python train.py --n_head=4 --activation="gelu" --norm="layernorm" --positions="rope" --qk_norm=false --attn_scale=0.177 --init="uniform" --init_std_qkv=0.0466 --init_std_up=0.0466 --beta2=0.98 --warmup_steps=200 --decay_shape="linear" --seq_len=256 --train_tokens=101100000
Each number is 500 + 50 x the weight over its row's rms, rounded and kept within 0 to 999. Layers, rows and columns count from 0. Numbers have three digits each. The size before them is the row's rms in percent of the matrix's.

# up: layer 3 MLP up, 512x128, rms 0.136, rows 494-511, columns 0-127
# down: layer 3 MLP down (transposed), 512x128, rms 0.121, rows 494-511, columns 0-127
up494 093:538586467527469476503537540551493551454626542570521664489548563475493538478569510546536623506532531438449527555458505497482461525397525468531491465488521500591499480444563391447473490498557502439468400528545477552482503486453425502527499479468425494549502413444570458419448497570478530520565611563402476463472477502495513455484497421488565519492470561453471488540417420498500454559538
down494 107:490569521414475499516529554516516533554567407441512515468576478596416504413448472524475588458511504525464526415478453449400487466468432560573530523490493414473511521482537481553494527523457469539662520530540460464397478485531500549498538449549493559423442416507550591485558452551456571489590555451437493507547475520529454438521460552444528466572530421456470521593463446547460563480509
up495 115:520528511472527433457507465460439443437522459411531524539506486531553455502409564536508509571467456425469507520432509485578500519383575531432446560563418501423387481510534545480453538546563541489543573498507388504459502470428452540522577535512416429502486405612541585466452490501469462509549526470583452577482522484443477466545475485480461440431503486555555544453563491544482633527497
down495 100:549479436448561489436439506447493520590434498501497421489489478464510518434459479512528474449431491487416410466516465603526443504516476507437527484504545425548557544557495436666502456476471517500434486502430446556588435450459478501456416473448555645516536512424484511515571551378609479451491544448547489553491451536495546538528454525490526518483485482511519530561474506459478489354472
up496 105:549511596394472477493546493486520513380479514529572493430498528597489531538460501473506553477476479387500476464480598539490496458522388508561454487501502382524514516467438502490465533410460596538529431471522434557416510566446416557404573498536505515494554462493489537522532452477585567443488498474549494477526565447508557565442637473486520580448470542502515494424509480575506562444440
down496 096:456481486555581524600417532439535483560521480540540430471570569435370396541523515462553506483507453507461429466462547429432615530430497479479624527472464456483505464455531541517542408540481470499411534496518521528626490481547565469554467554511506576422553455546544559540494575470425508585479518522544448563471533517497473581527469507554588491567536506451498522552435486454466528467496
up497 105:572509495515540475507563532531576430547533556419552450562508501585591477458479529462455404384455427455498447534478487489477505480535455547488534520621467536497513549487441527512557447468491486522537507400485514514502496437587438521514484564548472522544444501493512423586446414545469466504560492493428459502519578499477377428514491673477491518416484500443503518462508562422526529553596
down497 097:443588586485499521487531486528483527485545458446434435546478500584532378563468569426515507507485589525532482471572489548477498546457540473510451605420558439568528521552501603426440425472559493407478589456463438497498499530469523492579544526451545542447546564535465440463510491455587612525412512430533522559538515488510477624460503559460502528450517509597513530591507467533509535490534
up498 112:590562525520394414478452446500504557517491478505548598554435457498480483519492492430634497448455511552466515514507424494360506493455528567494503566510557467484535513524463445447494456455484471492480413531474470608473488419501502553502485548438512499500492466561553506474478548500489411527466644558526442458512541519598400454453463526479512515563434479416451412448548481544433516405546
down498 101:519455598365542525542529520488501486520568488441489456576563435465567486526514487536485428498502467551499502564550545425614489561538477594479508485556450574418520460539509532603548513635511478580494529505526482509463556442538410478528561474564343411476521482509435475489556489528436523480524504612482499502511499516506482475472450447421519593532495482504562444510433552498433458446491
up499 087:535564489474570515481483556507482488491532521537536401429528422531453469504460506423511532410534495495517478547416421469523515548483496410486482469557484481533469395433558551492583424524537424438492467526520491562498474548540384449457472481544594533471466504529591568450482463515484525498416562548643490580570554546480564420481535523452472472623467468543549503449540445552596484565494
down499 095:535393552577534473492545485497438488484445468501537581427483494436526553575597515531528400498424438495570462550475554453534514564427508549536616455494490512496502467455435625494410524553585475554541513483545538436489534474496607449525493472508471438524565490569479433530505470527480455467511475441401531545490485474531501556431552555535502471375466573563519483458516441481430531428414
up500 112:576512440494420561527465457429464592504479481469485412440475419597475501562586541499437568525464562495487507493477524537490518481531555488481449529548479528492507434455506472492406521490496435439454477456467575502454489473396481497403491483494581422509508560467529491494494400587396474517414582475429476488454461534562462450501528443502450463566567418571576488557513493430558489466358
down500 111:481436461488504401559583583532408537600526408483516538494455425525495469515547532501543465502485467556372421531490479557422481496532416462555513426395504492560552477431495478394566471467537514407513613516460531468405452478438489438501434519476522461454526533463522484554443429521447562572412500473414517554443448531499494465491488560445499535476566536507542532524485478492535606477509
up501 111:500519518482466565537504511562497536377474434494514457528531587514553616495403481482504392543410467463499560546455528408493446561485490551534456525553502512487511549451549420579489554526591501398411548462562369496413523496527529513543482431500544400489526496478536517483495408495589470456531414448489484498505503441523457505435410471543538424534518470521475600505458529511546497582498
down501 101:489476491555461529495538487517455555511523409510586441506501527539469458475515497508596493505413479504518476463469568476535491426530443440592496538454532589477466434422455545430398462526504504548536532386515482414473482508448510478523526454561515575483532588561474456491473371547416562586529584532488485512510549558449515536497534445462526557418576525386501472434565522458460555600594
up502 098:549540481510463517508531613471470417506512488498520510526554569543453482495618576464534516587435430438515445512518452491500496537513549586379444517505480569581517541576617498531424525555410560472520579504474445472503535577459499532527486433544437441527436492384432450455563553482528476503566422436474535582491466555500507511488501484512464419528540445544485425427543450565481410518502
down502 099:490450470486500463597503433525562465441556551472506464470438416448491457475481429447426540413550511552403572522445459541462565425518479569597536533486522475437476405473435448554635553533527439514529555468465586516557485468479528496445528541412597591505542497478504464507432484599510552476452593531504449453451434567484480539520426577512501470499549536493442516554448491447555476462485
up503 088:470480572458558478540489482490498561419546518445522417445645518537566511480550578566541506510551511435531467407530493497533531562463558495383593558481453489530544437486480591538408518492509537469497535481489552446511481635472445486538493521522502447488521501521543542490509393417467463535515461442519483460451482624429511459439441439534476487448554490382466445538448498414427528549498
down503 091:512482568507505522506538488544520416507493471516471570531457539528464443526438568463530456449449503367447496429520505456468569548452510496516440531505538503518545539643441515469567482554475517433559541488468494576514584422484522394505488551535443501517469535541512504505561523501472517497505531598467407658476570389580486548481496518477559424486543485552480499373482537582473390460513
up504 094:483513485531610605519512541547455504506533564545490464389444403477550573473551547409465486406499380543502497475503472549444493540512516548457581478507504566530563591537478601469502495494513486498523453429450457501475539455560558435461550508569573452547440502503432483558541510564500480529524562452479560542470489461517462503409501597514404432558432490441570429485498458470574517415438
down504 097:465438472484571435508582538479552557511403391525482389498507545520454481506481483538573427532570523580493475508476519568552550436507463518435542601409482486541436492517546414486498501476472398433587526503534532576506468562614505409638512518460500495555502534540503499514529463493563499573427437577523469476487420477530473539548478515606492583488502487512500477472557499547467415429502
up505 101:537405574472504483461555493531536461480588494491599546390447427556576504487429537487563463492541461463416434507440556513454477488517466477578428509472572477384517556529380459514405482637484458534484521469541598462519516532516497471600498506535464491481516520442382462395538480476500502536493572449511503505522505421499486526461566525457484544537479523523575472516494477444591524512595
down505 096:508554387443504524533464456476493586468467584528393502472448546454486428561507511446375469540541463548509502430580501545507490613501600505556476514556462444557458495488500537519620497433488440575525442570494454462479575449449544506539572556475538594502451523429543531570564490481467455486493485514542491453556580582396502554472470567513542482506494563529400541495462526494452511538431
up506 101:461420484493534522486501500493455444444503464447499482553478486497559483524513497458511463492435464532562495463540510573469437438561473435549488468445539551448461534433545486395541442500511518544468561536456602551395402524422559573467538563585423502514517569530462475517490594530597572485509404411554508425504467475547546499516446379571530473468423398489476510542589558563436508541466
down506 096:493636575503493414472517510486549496448475597533457481499492518445536400508548402533541442441509493614440459436420432475480435487477478461484453452472417525543505439515497485502434535529475535470461539560468538467500506553445470511445512516453452432424536520502499474378601532541512432548513466545471491495428394592496470504574465477504555471462558547604445521488458432566580556463424
up507 107:428483419546562547493593454495533434424562450436464474514570620533548550494537544508501551519544553578492441477435620482512493481492581496458567550509616538416475467498628555516520540332486524534495459417530518477500520574460520460504483500509490517487499486480500501585411517502476447479471514418520536529441479524522459535527415524595512520502492436559429421457533479464575549495497
down507 102:486492500527422391569532590454517543616519560464481511473520428448586478467474485479550552518421603518456475505539504446511518581436615502391459563425526510483647588471535467502507501557505547502487487460466466484598473575429577464516545428465460525576499550455452572456526481479519487486487599539518428448458595487529600509434496468514509437461492530487526502473520529465479440465506
up508 085:551537498482568505421512437460534469537553543524444519443468429510550539500502405441538495449557565465539565538445450397548471502462502583510533479564543559477498443543481464531406496507503494500421584487464591576519498550536520609447442550487563548525472543494559447569440462420423532488534463561544554462488467466444407605455531603504532549408600483444458482497547503495548578511554
down508 090:431516501438525453545442476452532526532504550555462446542539555473499492515426589487463468463339445540470511535462499545452448497554538530501427517506400556425569444474511592479541517532599528384485575505508524424488501386518489530564534504571466372437508476600550554509472486435488455464529587506507485533481610449491544451470507507517517457518473580512509593510489428543416516507487
up509 097:489516584473474516537535545415600516565514496396557541474566483439504492476506462554522546633489542420443513488393580601471422483539589417530471623484460543575529486508479455427561456476506549543541457426490496565507504601419415519543461475489452458509600485432557517396488443507428460462523500524501496507520478556536488501492472536415476463515539532395478494488509484516544495497447
down509 095:507497558469501491426369470480493524561532505563509564523423490473475544510553508478559483445519511533600495512506473420417556452431441553596572517597528606506456525496508541563507531479438459523482606385495573450477469446642537498477521501482454448440491613507434489493559399497518457471472452523431540537471588482458537494490504462463487512530452405534536459548394469501451492465489
up510 101:460526515531431459558518531444545497459437389500490559492512444533481522539464551557509453483436491525491473442451536535572585593441474507443532468553402493525482545472530425568466462446506489583510448411501624622530422440407515540433519590437535478540418552586509533512518454545521500521557509463451505450576478507524567458496557450492482380432497544471511570551499477507491425426545
down510 095:507496564496554511477488510534507496539499571423506472558528541531470500488559470473463466538540475460549509522587418545470429472467541515582504440457574523533478479515456558463448507594450535445412422500575404506509553548570509403455504396573506562422561525467478502408507538470466547391425536540484508565413503518528502553487473541501448557601589463523494376398514548564446553553505
up511 108:484473440547520553444573471487543481455564503467530453463543557543484432418444465559520412453489573541569511488564431584507548535472464581516436469474544491506468501556515504586529538425486571452577519458460541544586483629510488497528498517471467450513505423447485550554396568492472479373499555503475531522439492473465399470502551400479455509405538516573451500389531552480584519510564
down511 096:508455513488462471473542541539476457594516503466474495531630533548520445544546469485536432515576523596589503506519479531522487574596448459495465522368562483534537597479411413591460495457508549469513432441527502527622529467535575518556472437575594513444467449458487502491560485454535481497473586509490621427522570544534509549507518475496490568535632550554508509555455516497529525493499